Weights of a small transformer language model: 2 heads of 128, 11.3M parameters.
Each number is 128 + 24 x the weight over the matrix's rms, rounded and kept within 0 to 255. Layers, rows and columns count from 0. Numbers have three digits each.

# up: layer 3 MLP up, 1024x256, rms 0.111, rows 382-416, columns 128-255
# down: layer 3 MLP down (transposed), 1024x256, rms 0.115, rows 382-416, columns 128-255
# gate: layer 3 MLP gate, 1024x256, rms 0.114, rows 383-417, columns 128-255
up382:106128114101095077168103137140128144107094121105122135130137120130129124116135140101121150117085155142161150064134129154137071120113162164118141135116104096132113117153104142152155094143144165131118137082136157142104155112172097144136130133128082075152119128110085162159121113124136146149163090139127113077083159089059127118081125111111094121134098110165138128076146111105130111111123
down382:173147128109147180138113130181108125129093136095130147137113133100072172098098118115134144147085129127114133184098106125104077172148076131135118162151112113135160080113140132109155157164086148146120131138095141144145144129130132156160093110111113104138109112141135100153101155152110139106117133081113164108164134130153123171133144132174164107128146141140113117090094139135138136110135
gate383:164177135128148100085151150176139125092091126144134093092103116131127101175164116108124126147135116130144105113148130154147116177138157112130114104123115131113146140143153140133178117147137125112137092133118107134162116139105114130112081119114132110158156120128143168109102106165156096143130184126119117091105132108146112132148091148160088096082162109122148128162108174148139108127146
up383:150121173127132147134127172092104138124134137115161127122145148132081157139142112083146135120125128148130087152150167129108106134117128102122094126161152143164150098116121133131109178127107146120111130110170156167131140114119127097082124086138182156091114148130136077163131126106135116120148091164113115133172134159148130138116145123147145168137118170103088091124116152137164151109107
down383:106152183122096086126139110133152109114104107146112104149112079132174168133114139134114103099160104143119150137117149142107112129123116134148120121130129136144107121145107117110128088134131186091148114108129149116094079172139159095132123144126123088107119130144149133159131138105149126103134136136163084106124109116075111142112149121165107117131119168137139149146081138155142127127107
gate384:075105132144111159101174085128114108104117156187142138120176115132128131142159116137139116126107091130141118162160126095138117152116109140083137139123156111145142099126147105127141150157131112139082128060131082117137154140128111154111141124123102126101094132159111074113180123113103177151135115141109131164132142118085094142127156085128075123166127091128111108105136146112109095117150
up384:152127154160110111116150147151121137146130143131106128139144128052096150121113121143103111157118111148147136129119151114094137136163077134122121128117095133133133111137138134146116083145141185141154126097145133105126071146172137130137143126104175121129149126143137148149135129117148150147123122137132146123062129112175177104136161134149108126147087091137114104126103171175128154108138
down384:069102160086151098087138105099147133111112121084154143113130123170139124168126116138118139131138141098156134149136152112118161141132124120145117145158172093190155133132147113115122174106112103102151118154147148116141107114118081115106113124135130101099150147171133120121099133102124144114129124100159132165153135106094134125082149138141123069111132117129079095162120127121149110095120
gate385:141107133118135105122162115070114121151110081156146116099145113127139131127113079104142102083137110141144136096155136152181129138105097088121124102109142097080126115138106167156137121123132144123129146110112148116131187144084108094132144145138127103130154090133123109154108168141134108144153110152109125112099088098141161160150084123127186155155142146112125126107127110111147152163118
up385:084148152105119135149092086100131138110128131093140121163156137141132122147174148122169114102137125126148121109099121144121116096135164163134131119148123138143149109137088138196137172170124153081146118071152113081144117120126120138086070165185096135114124157118100164104179080120161137148143105104146133131112172150102123095134121155125110135101126113127138094154129120097180119084114
down385:080148139067117119136138113131112165114113154132140117153147173146102070159164174180135148135119167121140076143072116117106076100125151156108124156149140131144120125106116094148147128132151114121173119134118119095130089169165121136153135142109127147164103155088132155135127085131111140135148162131119123092144187108127134114170142140132154123102120139150150132113126173101098141122144
gate386:128120130124121136114133186172130110145167133119150128123109093127135126095163131104137156102145118122142115095140082123123119129124125129144156130135142130113144132116103116115138157097187113108148130169126122131102129147151153110133094115200146124158105094101112158116097131163093080087126125156139155137105133130105091121108100129129134125180126195123158090123150210109109111127162
up386:172109143152123100133113128147169105145109169124153098158145108140141135099122174089068116102151154141169111108115111142104185140100129125118126155114085158085124148137141129120116084121140142105097133141120132127116140186116136117099137102121119121149127058116083184125096076114096115065069127142130105090109121166124093123123129135141090097137130122194110113178092116134095163101162
down386:140145137111144130151112088134097154130128128145112144092150116100139123173127128125142101143142146130096113129172120112146164139168160162099091116184113132166133184101101113130129137122138125098165088062121102125117142117119085126135167137101119085129105103139133141118150122149145166098161112104151125182142168077132129108134159117113076165077177125104124120124113087144162100124121
gate387:159173146112140120125165145086116132076117120117120125134130158107158129149087143129137129131113127126150105128137180148121139114107152111114115107114135096134113121154144150146136134112156154133137110132144114146166146126105107120103161075069129121098147119106139183140140127165133149120127159150116123096106100113128097133097128171148106120164131154138136149122156097134133154167157
up387:102129172100109162149150139147140151133098123109142166090116121093110113093135129120161123116103137114122105146148112111136119141123106103150137122134129149154129122135156098119148083113097106104144146100164139121127119145090103140129122147116141122168108105154123123125148099140117119153137135126130088105163146122150133117126121100137108135171124098080155113110123150118145116161110
down387:108156131139157142112171160116139162158073099098144154143138152133142099091118093117143124092133154131123158073094116121106111114127114183128118129121139118146116165118133131129137093131152148101135141161169138160136130120110136136134117153118125149141098130083126145142143149118149148156159104138095102086153117107138146120143109139146102116147194170129146116107156141095135178189133
gate388:170143172114103146151143116126145145097152178157122143095149149121099109115057127156079100088120103148114110109100128143135131127152142073129145154114180091132106133086107093078110108124119152155114131096140122106114153162103133148100127138085154113113103153076134104155111132122142110102123130107098131113148137081116129150090171157120155109092116111152093142178168165102111110119124
up388:122110160120108138143112152141076080114141116116121131112132155148106122130116105123178119126115126137163140138137108183083141115188162083124131118123135114155139117134114096151114127129139121119119122144130150144099125107144141169137074139122162118133169125114128158110161155130114142140106125113087111130145108144097113126098180133130121145102092149122074099179133133121124112163094
down388:151149139156140112117117125099183142131106096116107135152134078119124121139112152124129149141079126086120111161145173146119135098117127097130132127145130094142155112124119070128109139124141156090174108137133158115129105107122101148170197136125144149140105132159138126177108132078081124122095115106123118140190139036169120134157109136131118118154110118124172124112127112118146130119169
gate389:126105142098138151142128119129066136109127081180104160127108113125120162132168100142122173131121106136149142095081111118118124131169125122121150136140138136121132120140109138100099199156139126107095152126131164116127141142127117163153098126104125069141169103139125154145122104099092164115115100120087111123083174063128175115131117109172113140077088108130138122102156160120160156148183
up389:095160149159126149144150106134146142103115177073126098106131141124126132162124156120159106100094084110124126144083160108139141153128129137181184100151142100140116151097128121100167147163123119153136147109161084142150107080117149096117112142143111153126126157087139128094133121127163134119099127148137116128182108145123076134149128137115190173149158137109110163146155155113166055136131
down389:144153142152110159121161145145164146145132202129173082086154130129119115128164136108082087120128131125116104133137157141113090179146096112145111131136091146137107140131157128138161137095130137167122146133145109113110099132112102103102119137123149129111092127138138101073109164130116144150067118152153159141141068177118088112136108124100145128163117121122107134161145150113139110192115
gate390:109151134169122133097161137145137127126100118093156131148168122098130119148106147150109095156175140141140133118144150097104104153133116147101140101141129107122146106130142143109146134116139142096125134144131127157113131126111115139131143146144135122137123125127161119115164165126141131086137133110129105095067131093174137114177137108144132103109140140148124137197162127180155176139097
up390:124194161124104119144146127116130099115145080112118121135118151144138140148111099102140141143128110136143124114122140119090150143087141120170132097139145119192122111127138126117118149114144101156107111113128116074156114095120088073104124150134182123118129133156104134136112132105148178072132128143093194146124112151132138128164141156115144130153104167098092145122163111129135102120089
down390:118131123084112117122124140128146090121143095145113122126186107112134087089148124101119096106086146137122143149154108088151159121133139128189151137091102172084156154155115137136135104133131103160128137126082118112124143091178098143117104214126106160086131145120115111121149108145114128093131144137105102162106136057165099130111083133115127139117117087144133093117135161128118148138153
gate391:118122152124114132094101160114106150130152119141151120105138121181126125177157132123115133152134135141153099133109129165150099120181093128068130129124092108171109140135128135120085099104149157157157103129129109149094152100104108135070081091159147123079127101134131096146132156147128118124130106143093107094139112119119174080116124157143141115159120129117146137128131101116112101166176
up391:108129158131085138134157123109135158160136116137116146101114113137121114160141132142100128152137152122134095116113095140110118146147100108075135119100122123145132150108088139141090104111133131156124078122115118143108160112124116125118115112173140081137088117086119084133090107133142150113124114179122113084130147098077149121156132137116152158135139093132137134145156093137111135204155
down391:089114145167124132135117146141116115140140108152139096152100123139103131128139133130136098146154113141092095159124113113149116168111165141112109162158129143126111174097157116117129132130116112145152108123132128132168166148144146138111149127155142153129136131102106117120138129106133145128106135109134140132144129141141150126144143149133146111117151130090126158109133126111133121105125
gate392:119155137107110144109132149138092078139123122124151084105147150078117100131126141078109124158105142136155141113154115169086157123082150082113158103111153096128134094134154145125120107139113127083136169124115157127154114108152158120112089095119136132124143129130148109126142130134117127170091092150100114136148145120156099098123136117136103111132101122112082108114098169110138183136125
up392:119102134125140139124131155145130130104147121085130110118126127109164120099085124111133098151115166131143100074157083109112108154141154115079110120147130085140163146115107156129150090142106085122120123111118115143135134108151078106124123104098140146096130165134125114120080161150119146141150135124056109095146110119074106118153099114114161124113162093130161100086122104108122128128134
down392:123103104207069129109136110110109120144093152134129120166144168142106127157142115124134110132167153104133168105101143118148127112147178122093080127127155164115141125127107133133097149135123155174161135144168141163118117099126133144135150155131124140106109141129120102112183135125125102138098132134160142145167138134162142114141156109115126179136111114131167088160120158118145125118133
gate393:130149125095095133108159155097122134100092127123127143133117118083135139140143089148179123191142143127203094111142150164125094119128204163115110144123108141145124133144114129095159169142121151129114145096113102129111119136155159106122143145099142112125120140105141146124136122158125093117135125133123115136111155084160115145131102146122110159154121128109129135113152161125107165132159
up393:150164102137079122126132159125099129102108129094099063167110150143158155156092118140133108158082148146126111149122148121120116129097149087127138191153107141121104125152118130117113143099101116131134116152086107123123105100135130146098115132134118105116146154132113111172089136123129152119129142177117103133150134124103104154120110122145138128102173119162169151097091080104104100113152
down393:121122164172121109119102147139159092134123102140162108144115097165150143151099166169113107103114109091112166127136145128116098145138151115134129156124120117140128167113112144090118114143134129099107104146171134193108112128128111184084097134164145098126138111123102138119121122085152145095137097101130175132138163076121134106105143126132140147104125123110093180145089115125145136103155
gate394:125104200149158152140149114126145118124119154105107133141138146105135100107136156159143102127135149107150129091109137076125089111133086089136154139179131133146141137134156123137118134104143135136125126089132106139142169105128098142111130159169124116145116119152168099124097148154112108136119112094101122143097111074120120082181104128105126115148133119101127126149109163129101140151121
up394:148131147137112138121135120164155107131114152172114137122143117116135102151129110108147140172155104142111122115177096126111112142118106171102113138160117077139109107134139107143158097122139101102178155120151102114128133122137097130149118111149120092146113146078121091122103090143126108117079096119159153132119123126129106177142122118119131154152161136093161120099112141102109194143114
down394:102132141141135161115143093158152094132144132098157092192113107141153149120077101120104032133098125129114149097112132102180132117104132135116124106152158131152181134114125123145145150094118141092138091146124061142114149142105090121155163182109124126137182141130136118176141124171093110157089122136130080100120170108092118138141081097182129076121120097113163088145118118152143131089149
gate395:148129111090146132113162113166098129125118128117183112066107157141122035109144122096133129140116156138106124094136144116116124111142149124141149139124153091117151128125072121099115148182145087123134118118132145127138093133162116174164131123076136132139121134136129111101128145131151170104131124120125139115139128108188134143136152089155104138126073128135143159156122136112133095155137
up395:113113141122170117150112119152127157119139151122150122148114119123125172117139126177116118108116139120180190166063113107074170138123154148140127132123141087141107134132164133145139145118146138128115162175169108118107086138139131167149118163081113106156174086143131132134133135139093115110066110140105051153132125142143113089121098167092157158172106104158155154145095151113133131106126
down395:111107151180106116143097156112129117146146106126094126099150133151079160144144113166136171147093108114136109129127119102116114166108113103090115151152120143115137136119121160099183104125160158127142139127132100101135088143122091124123166122118124121125085103149109128153150187118153083149118084157116155163133095066107112116148154158136141159116130138161125137150110152142095125092104
gate396:105128108112108164113135105113170118124101111120132114101112160143136098127154098105148134080125097136131110102152156130134125135134204118123140114171178127144111126132137125110108165142122103135127085135120120123138099192135106122115120141142156111132143102159132170107118136171098104141127105132138162144130108133141150121066144119147078130123157162132140106137131192119132157161132
up396:136086124111140095126127125188132177104196115130125157136119127109082133180128146142114122104150133128091105144134129089111106105134127163138125122153156094152132118123166156134090164108111147135157148130138108119121137121154120120172123068132161169134114129120130133112140131147099137117160114131126098120149132094139145136138103143128150133132130134107139102113133111136124124089137
down396:128105144111106138076114146105111146130123101107180168121107135131127106133138123171120119137146114095136123128189135155121132166121133117143155131140045110136140124144126148120139141119120132121133148160120158120112129123092131125128127127115142120171126173161156112130118128133115088138165116163123104139143128108106164114145142085148128130151110156146148144137141104118089128140107
gate397:120142092113133105141138124146118138138135114178130158131147151090132123111163150114168114164136175121138147140117114157124114117136125153179079127094122133087118117110126158113129090112099094125109140142158148135128139129100128129161110154093125119192133126122137135111155121097137122092171119141152071115127115089110127114081176123176126132150112103131174138139138094111125111138118
up397:107130123101134136122158120148128146131125145112172124109111076101127073151097138154142145121094112126142146111116125156140115126122118110129150132104156122181121117126153137141140112140117159146139124107148128124137109155090138159123154167146140128098123108137145131083134110100085168117169155118130067108145110113125108125093108120111127135162123105147147152113126101086148107143155
down397:163112126122141077126098137168174093135148156158151113203112151135117146121124109126125099120102143120165139124124098148158093070138156166176101141141128114107106088136069106132103141132122164111143113125116116102109099105107109101104148127121144120139119085123143129148162104125174156102110158133085172088116117131150156173157080137110114145138135129132126126115141091130130140095131
gate398:151122124101106116119162153114120155125155108138104153130088192136109090126128171110109148126133142111146113101125121153152089128131149117078129121125101124101143132142130107136113097152134133098119151193154118120138137131126143108114148137109124135144156152113136114107104135113153136146139136109125133125110125100144176102209114121172144116156110147122105133151116148130124151139171
up398:127179116126102121120093090115130121135124084102114133132118142129126173140124134127189140152104149039116108164097135141133130134153139128131129119141141112109151131118125099128125099133107141096108107134143122105112098125131124108117119153158145105149140149119125130119085120115145106115084104132092135141132117129162100122136139168149141146125118140126159162145136167139114168086191
down398:062114112135126136130097127130137112161106142101110114164105136141114148100127111132156134141135120076124147121131113122124181123129124128122135135194170132109151123127094108084108140103117119089152115116111133103103125132146110122133137132142119132104109126123146123098132121111134115119107111094131142126123136137144123146111133103097117175133148115121133123094189108129158112124117
gate399:119123096155158096072166150142128124104117139124125102136114080162131103145089155126117074151127131139107160118119113167128131164098132093109139117121143083153130126110080099112141124121146120159109107113135118144116160134129121164137111159144127085101152129145131149144092085191130091099118127157081162123138096135136097156115123106168157134139181136115132102127108088146134137164171
up399:148113137145132131133160118146134154116157117135135103103108153134139092126159141133146111128111098095146114134117097157113154129111116121124098160167062186118150124093150108135120137128128132102148158151144149135150149138146136171155135138089159122147137099081136155148171163117158137163151133150121131151098162136146143108146119110163103163146147131150102123136139178165088131128135
down399:117137085118107117118150113082128129120100151146131141122115105117163156130130150109142135147178127127136091121099160128147124079111156138173117121144117117133119119076130152116118116116143092128146103115144157143149116137073072160107095157167145092113132129113114102118152118119122114114097137158094140152116143138124147123139075150087140144133182118107145073122119132153125144123138
gate400:178132118110158087117157103116132100139113099142126138104132108177122095148150123157154170126144129127131102080168115173195105101137125164125142090092110149146134109100122168130150118094137146153133108150162149123156123117090164156154127138124144084145143106152127122136125168114127111144137161148131135062133112064121146106127110191160142132120168119160110114124143149117136151172071
up400:097087101117131141095142153179116132125145077147106114133163164074123141168151110173108101077138146099112119134110121115127125083128116107119077113143117139132130138093133145158136110139137116135161120119088114134128098116136119125138126142114083146186128077153127143154107111167141161116129124170120159127140145146112132147162131120123131095130159073102112161114097118124139127146095
down400:078148141164150139123150115125099137094101153123166082108098169130153140107120133130144142138098115139108132151133175150167097156138121130115120121124093131099130111152136199100138150177164119119141108117140114127125141114147107154068107113129130141120169101146106101163102083111144107094139113118143152104136180198152097111114100147134131144123151118117113118141130127076104141104114
gate401:159106129124158105137167104122126129085080186151148161119154118158156098173125123130099152111125117162144093074110082098124126140141114088150130191112164093157143110128110125135118127142135152176064125164127129144111173121139125133114135132145180079106077119124132118170121106131178146099138113097158134105117134121163159145124101116122141133149115126117124132122140119123157094142119
up401:126098093173113136092101158111117127133166133150123144113137162121105091073178151142129077166129183045117142154111139138151132107092117127130109125144112141101123142170112121121161157118124135153129144092145127111178164139136140138126123082126142129103147144132154111136132117108150160111145095126173149142104146133119117080121134136113180127124068135144141113126162131094142135147101
down401:152073112147135072099105105155131140141147127130075096145127159116143128153148189147076153137092099120134106141088126136122098113093117101129113138190126111112134130147068132095145143107117141127133091135101104135122116129136109125110132149121164092110135149102130094099154061094166142106132149076140133097160107112125087117168091153107105122140118142107140128167124106151079132122155
gate402:168160123129121134082146127103180123071147086165152108142183142131134119150148070118146170089131159171134120132087112115119112125127121119093055166105167141097169139150118127130119108153124146121118165132124154114115111103103135110163137100128127100133118136102129143099140141141093122121148118125114127147117129095192163121137136145123158099108118142139115129144155125089115150143109
up402:163109111103112078118119169171169111060076178089134151138129138110141165135098156129113102057169113135137113132112137167116134122097129114126108131135163100130107146093152087164146130098133127117115130115096173132099127150166125187143109095159126102104133166128119115155117100149119158112135104130164112121157150134116101145142150105168114148152133148150127091170159149101118134101076
down402:120130125117117126151072141116173136161130161190106137105071115138144072158131162141097142154104116145131136096100111152150086072128155141133114149130099143139132156142157148140137149096121096117137137162089085106121142168083141153159159156107140128127190144219148098168110133154152106109107119105098118139121118112141145109147142131099129090115142088137154141145127112115161110147101
gate403:153090149101185152124149067157123105118166113116135131092141135120150150159127170132154138161155134119101120112137122132125101110158107088129105163105118168126162151152142109141088123105127165117110116110147143103056106158135156116135103104127159147102121110158166181103181134126129159168127117131091100087150151109150116108172097081135137179160132075152093114127140101123152138144124
up403:128139123104129128132126127156112098152101123102123115119137083167140099139144094141180115142126121118105117082160126176161156171081117111100105140107149152108121123083131148109124102165123089128141120101120149107157128147131102146167118115152089139129104177154173117147167116132120155109129135092142151124093105113073132149142143140112147136109121125114126108134131153167169176117117
down403:094132142114132157147127160096124101142144129101122122115153158100091122132094125133111144163142135149136132158119088147122136140126092085086141146135117109134140143113124205135178123125105089122098131124142120164120078161121141116132157108122126092144195131118132100133126106144158131130147145094125153140098141119111114101095148117114141095121125107131117119119113124124133128151133
gate404:115132188130114190145143127078125123135094166123134123095135117118091138146120115116124114142143124149087107098086101124126111148109111110141111139112099117125128117125123142137134107103121123074156116121132177136122160113123087109118144102096118092109141147103128089132090083160113132138117169154162104108161132073162158109123133116118106127112137126159135101137124113117129140138126
up404:131118126139123117140165144113140056090111178085123103143096117163119127116168100102144115097138122133136126111156133135138151109122137100087091138104114105139149144067140127138151106156178098130120133105170135122123094130148144083117105112113119156114105108147108094131171135116111130153165135102127141153129142108165126115110130156101096105149096125113159156076104151092149077124113
down404:107132105143107165146134119133136117088126116113113150165123117128122132136154099112126123124079161079143140101109079107092112110117134077096112128158072132175105086159117129132171155140117159068147124126081159141140097076155113112153122149107132116111123150134101175148103121078116141145127172149093123132114134095137092134138104120141103099133124153107139121141148111123147122132139
gate405:144111093118094135137120107164082111089135135144129141160139121126167129101163134122130136112142101143162134094091111144133101115110116149158121120110106168154145113165113123083108150136117105130159140134156148173077144140100151113177116168090187109140133142140096138104109112124125101122105122127083126090141104099137124106150123178136160117129124153137107150166177141147104138093139
up405:105114100116168106138143128142129107098153102123114121121149116144120126139180127143158103095129152168152113141104121137149119128098115145136112123133157124139138104129123112099120151147138142160130120110163125138118149153109146092168175188182140145146130115128097146130102119143155109116140101136078123146147103137150128152121125110116149103102153120116154123133129086145110183115140
down405:126161138085129136117131138078162095116105063092145148160130162122076111131109122148113125130160148157122126157121152141120177134137126150085125136146122113157110113154100160129165142121138103141107077121070138115103125106132138107046143164142162117129142101102131134126138124122104132065121119133141155155119126124117090155073140094143168121121131124140105118072140153132178139091145
gate406:124114128133123175107137140107104123138144115142171080164071087124170129132170141143134094090137103207132102101148098139135137111131172155141117105106138142115112119158110107083116137149168130134135143156140101100099138128115145097131116141138154122131133172090128106129093120102106096145084146139088124148152116124123109152116125139134124054182111166108095116147111167135073083151137
up406:144092096111147119168133127164147097096132116128162139147112114115115179099119136167103143147200164126130098145115117145103117104110133095105112129132145150104147136188129103116147092117130102144141057129144148147126148138125131166114139118083132166091084114144115152114116083124167146082162152156143095102140117093135128124115101134142152144126109134148158141130154099162160136148136
down406:163159134136146116125149138112142119084149128132111149076105121120100156146074127171124140116136120123138087118148107094118061147161106084120176149120108155165099126089125164163111106126124143166132168160154113118146169123130112132116149111115131132127117083126139129138092115153118107098156066136138126111111130105149154121115135118091137100121113127127145143138165152091112145173144
gate407:145143129109127124163129080134115119130153095086121095097114098127151125125145134151155119157113077143119177141083151131084160104147118154134124122122137111161109121098116125090099168151120129151108186137123122171107146134125137106109136110101137119143143115134160121118126179136073174117120141115157122105147144122164165073116092129153141160138125163161080142172153144123153120128124
up407:131149148117145170089118131165152117123167118141154117152154123122121134122127114113127089156113152155124150142125144041118091127134134196129109181121109145118148098118124121145096115153172103107127134140126133121186145168108117139135109098129129098127165146152132153179094097095148148145111079106184111132106151117126115127169141112106115095110106138113116131111106127145138137096070
down407:154155124086150122161122165165125096146153090158173123107141133127101150129118113152178157132105075152122087107135121110121129107142125130067076158124141143104106083126083120125148107137125141131117109105135148120116166114098106167157098154122103138098147085104119130149128112125137125115132150133120112153145113152126096168135172159101115160160135108110141164088162117150095150132087
gate408:112124080127112154093133139175126108104093156182159072106111100107159161148113140096087133112128101123141081139171129128091107110133151156123165111110138101111137149133098141144123116099167145110111130131150168124124106142103165115081142111117137074186112134094107133148121145120101113115113171140121148114124152083110120128132090122113137105128163170108094141128129098115098138156173
up408:123118106121164106140146132127124118066075149113166096108130104156171092124172113145144099119117131152115124130128105129157154115055163136130085153129159133137160132122155134116138117123131150137112082129108158136159156113112135116151152127131159174124133110159111129113152154118167092127147141107102134119132151124137105147105133088114112158091141096073134130104099127116123183122102
down408:132092113144135172121125122139112123113196097103098149095096092138096141116110181185149083147135115117117140100121132130120106140149130104190126105153127132165113147147115134141131127091174111117097129158160134153125092106121133144104112118112121070134099138139161118094121139176116151098136127153098138136073105151153156078141106119146134164138114107108094146095109172139166124142108
gate409:111109146156140122171157132100117146144107119113140129093124166108111101105137145127111147151107090107096132117104171088165119122132178102125138089141105125148096105095097138135086072100118138125109169165123125119078138153126152126117138103078113122134160136128132127145145138178095095125154147136147116160169143158146143147114161132150124081140094179120194170100125125142140134116104
up409:159143181118145108180131113130142134121142140153147149155152113095107170108130145162093115134125114123131148129140160102115135110128137118115140164107105155126166107136172113092146122115164125143176065125144121100158145133172129099103111124128108072174121143134158143117141092129139136136146090129144120101122128131085110116136106149133105145137184120115092119121108130133132131114103
down409:094058097134084129138110139150118130143120106161163155156119120165136117171135091110140126146113112128135134142149146109092108142144110094117134126164144169141123097110073152143126144126139107136050109128118119112100146142144130096133142149151159149114158149155097150120146116076132093115106142084070095153099116131132123118121161145113142142095136153120108126158117160118141119156080
gate410:110144115123143132137142146109138144147173143190134106128096105171121134167092144127136098137157134133122116114134118094126109113153137141130154094106145130114126114083124150127150124134140109127186076169133147087139127145099155118125131157152166136106158110122158134145095141128170173118131148096127168158132129150093128143121134113106110128114139186124120160135130099075115148139146
up410:148090170110107114131125114116138179144091160120104134143129135119145150142152108140170138143138124156113154125161152165122149160149130146099093115156110116106155098152143132143110128136125161107105132133117125152145109134171145093109154152136126157165072143131110129171112127154100159116156128122121100136113139126138126126103159161121103136110107093157111104121158113176119145084113
down410:116115173138148132153145116138134139098116160096115131134127140150134124138124137104146135117133116117142153088111128075104128072174137146122136134101126104138127124102089121109115129140131188107122130119081132150123108144095142105105164136121179137131083152140098098107147150124137100122128128132118134132107125153132146130111109108111135127121126120137107155155101129103124108104141
gate411:113096174128079157139149134093089117128098126097128120116125112082127104168116116133149099104139116122132132134135163095130126102083137080128169136175133143126118134114111144169111183157170133135130136179126126118122159113155139132096137115136103085125154112182124135145115144143145137134134127114168152124094168098115178086122153131106121141171108128122115183117128141119146133152157
up411:121126093154141147171108135121117087124152126128198120163150082136166134128140120127116113159160106181119124156120111168140114104139140142070107183148158146134145118141111129139143155190141187100124109182143109111118109113085149064134114105168120128104184129100094123108123155122157118079147116142090100125163122110139152167099120102113140172143119100153163163140155137166106160095121
down411:097141128146091113130156137118105134131148070158086126118128162139104094130178156109111165095183109130099081126103109137114119125094151090092130122117101140151131140107107162123132098144114099147099151102104144114103135125154146081153130140119123178186105132140110091137152121122132111177106120163119111111128125155103118166112135102173084106133122125117086148114130119146146126089131
gate412:151134178152136198123163113130142171111147137131124128113120112108092097108149117130145130103103130113136129131126133108099127153126125109124143096143153134117173116158142129111092123083086116095113144134108149125127120142118104128129148114112151106109157120133171097140112146125101136142135087119136135140140142110081089099129176089101067130109146150110110091153168113118102162123149
up412:138151102151146091115135109170110134133151103095179109094174159114131111108143138119193139103144159099132109152131167132133150133140160117090134135137177136167124141122115117113121155181134065121138152157106092113165111144152150167106123122112148174078111127091141110126167105138110092140113106151171170122140125138105188131151145134143131126163133158126113154162132112159145132100161
down412:136120090109146138118130127125161115171100102108133128088153129157131103089102136110152121125124095064176113127095109133124124164119159094126138176097153130103135151100108152103128139156131117130092163107161106105113139154174138108100090111129122158065089127082092147168138119135150138133143097117135177161068156171125158138123139140101153160091148140124128194104116107125148138149106
gate413:098147152119134073089141143121084105172098145138118154160108139112160093148100146168105158145150076162155129081168139095151153136111155137113122135122145119143108126143126178159100136147125110120152145171159132152112158132129103129130078108128122121158129154130183123101149147123173122136098168088106110099114134143099090118101121145141120098156147161109124137151110166109120140159174
up413:160125103139163155168149135094124151164155128118118141130128145145097102137145116106112092068071091146152126145200132129131139126143149157116159120126082180137161115147134154133136081117101136127134148133146135097171128088131087140100104133135151145088104124129160101130116146147109155078110102144159107128170088133165093092094154105146142129166114116145149109120110097186101099108146
down413:147098154097131114135161135173082137161122125117180154128192158084137100117141133068129132124156125110113095140116093133119147113163144111093143097126152148136134191116089079164119123191126111096151145121105157132137131125133149117124121124106084141090157094107090133165131149134147138137125098136146127108061132071095181121186132166123148083123137148098134136119122135125148143078150
gate414:132116138115114137103134093111126160111104119154104109148138186128143099144163115125103124153156113087142126108049117094141091154104133157171107152105091159088118117133124066129101172126132138128132146144109129110144128155157117122129097071137142139130123131144133127157145128147148117103119138130150174139109098125114128129124130120157093096152140187152118159119117104143119094179116
up414:118145092155120123122122107158145092095153097160171159115157153177139144139116064147121145131114102107163126140107128129124135143148120133123129109075117159150091151074133138144168117127139133131115114126155142131120117125113098142135105127093149144057121143117115133127101108109079146116109150128164091110147152114121178135116136111139097091123094120132140142134172077110153121121097
down414:152123131151135129168149174103124119117121121149103154126094105142154121138114133125122127089144118152116118123132106126149125102103118117066212123117136096146111155104112124132127121097086132096117092097167134158114156111087137164107071155176114140145165164089130145155119111183109137144142102117103071130139095128108123142122139138115131128133135106083153155136110153132101124096147
gate415:176080071127114148143170100152093169084097124158149121130147132133115115151114168138131148090138163070103105143140159096138163138149138115101083061098122092123124151147128136130125094187144165132120134115141116121118115112146102129104153130103125120124107145129130129130161140155121148154123130132144074123154097116150136113108158124123084088150147142111138150138144096160145129125109
up415:143153078135111122167107112107109105120150101167128150139147152130098140082124145105126120158168090111101127133129170134122121116129118154128117081137113103135157127132121155097144131119125153121110180148133116097137086134112106140104106141086127107142092147149151136146135164117110125134122165116093156127156123164150107108130169150128113159121124145128105161096149120138152093100102
down415:140152117119169135083156124128102117150082109106164118111121076097142115120129150153125143126119095121150121130100131166162147159122131155110130170132176107154109098163121118164139123084109126122155063123117138128129106120192123115153141098158138115113135139137085152123089115144096137097113115148179136113152086080140107154152087117098111155095108074168132132123120101144121104113150
gate416:138136140117124085131136130147119145120141093155127175126130098154148112100099133144152153112128114105120154110177136155123162153146133136118143161116114134132120142144099155141128147132083122119090123121132130123091131097098141122156110145140149145137142136094120127136135108128161152153164169136139143116079135131146156128141105127148093141118097117131122189177156166126126096149129
up416:159154143134128186119159154176123105125122118132129102161141144120103166154114146112161109112143116158198126116125130151098128126096176138134117138081111135112139120109075150134120137121121094125145131143110105167136122103127142120145153139128156110116134146135095149114156080128101111095165122130121121098128156113135151131129119146150181084124158131156109117119142116150126122160135
down416:106075126082113074097106118132116172103109120143125126158068111133133166136052131113115123105107137120109176072135134147152146161135095136149137141132160122135137171135113104166100178168122135129111166112105112132109150169114144150141116162143139145143117109134106126132116109184155129142179138114108115102126134122113135144105114109181087129163120112122150103135152131154135132167153
gate417:141134137091111147125163108130075147106132148140147098133135133111091122102161095154151133154141129157162100124132118082122141130156109121095155113123127150098111090127138162081106157135133091147127133153126127114105136099154130152158108114130115120138118155104099155078156145116111140119113161111079123154102175128080124143121162108158159139135150115144125113128096118083147105147145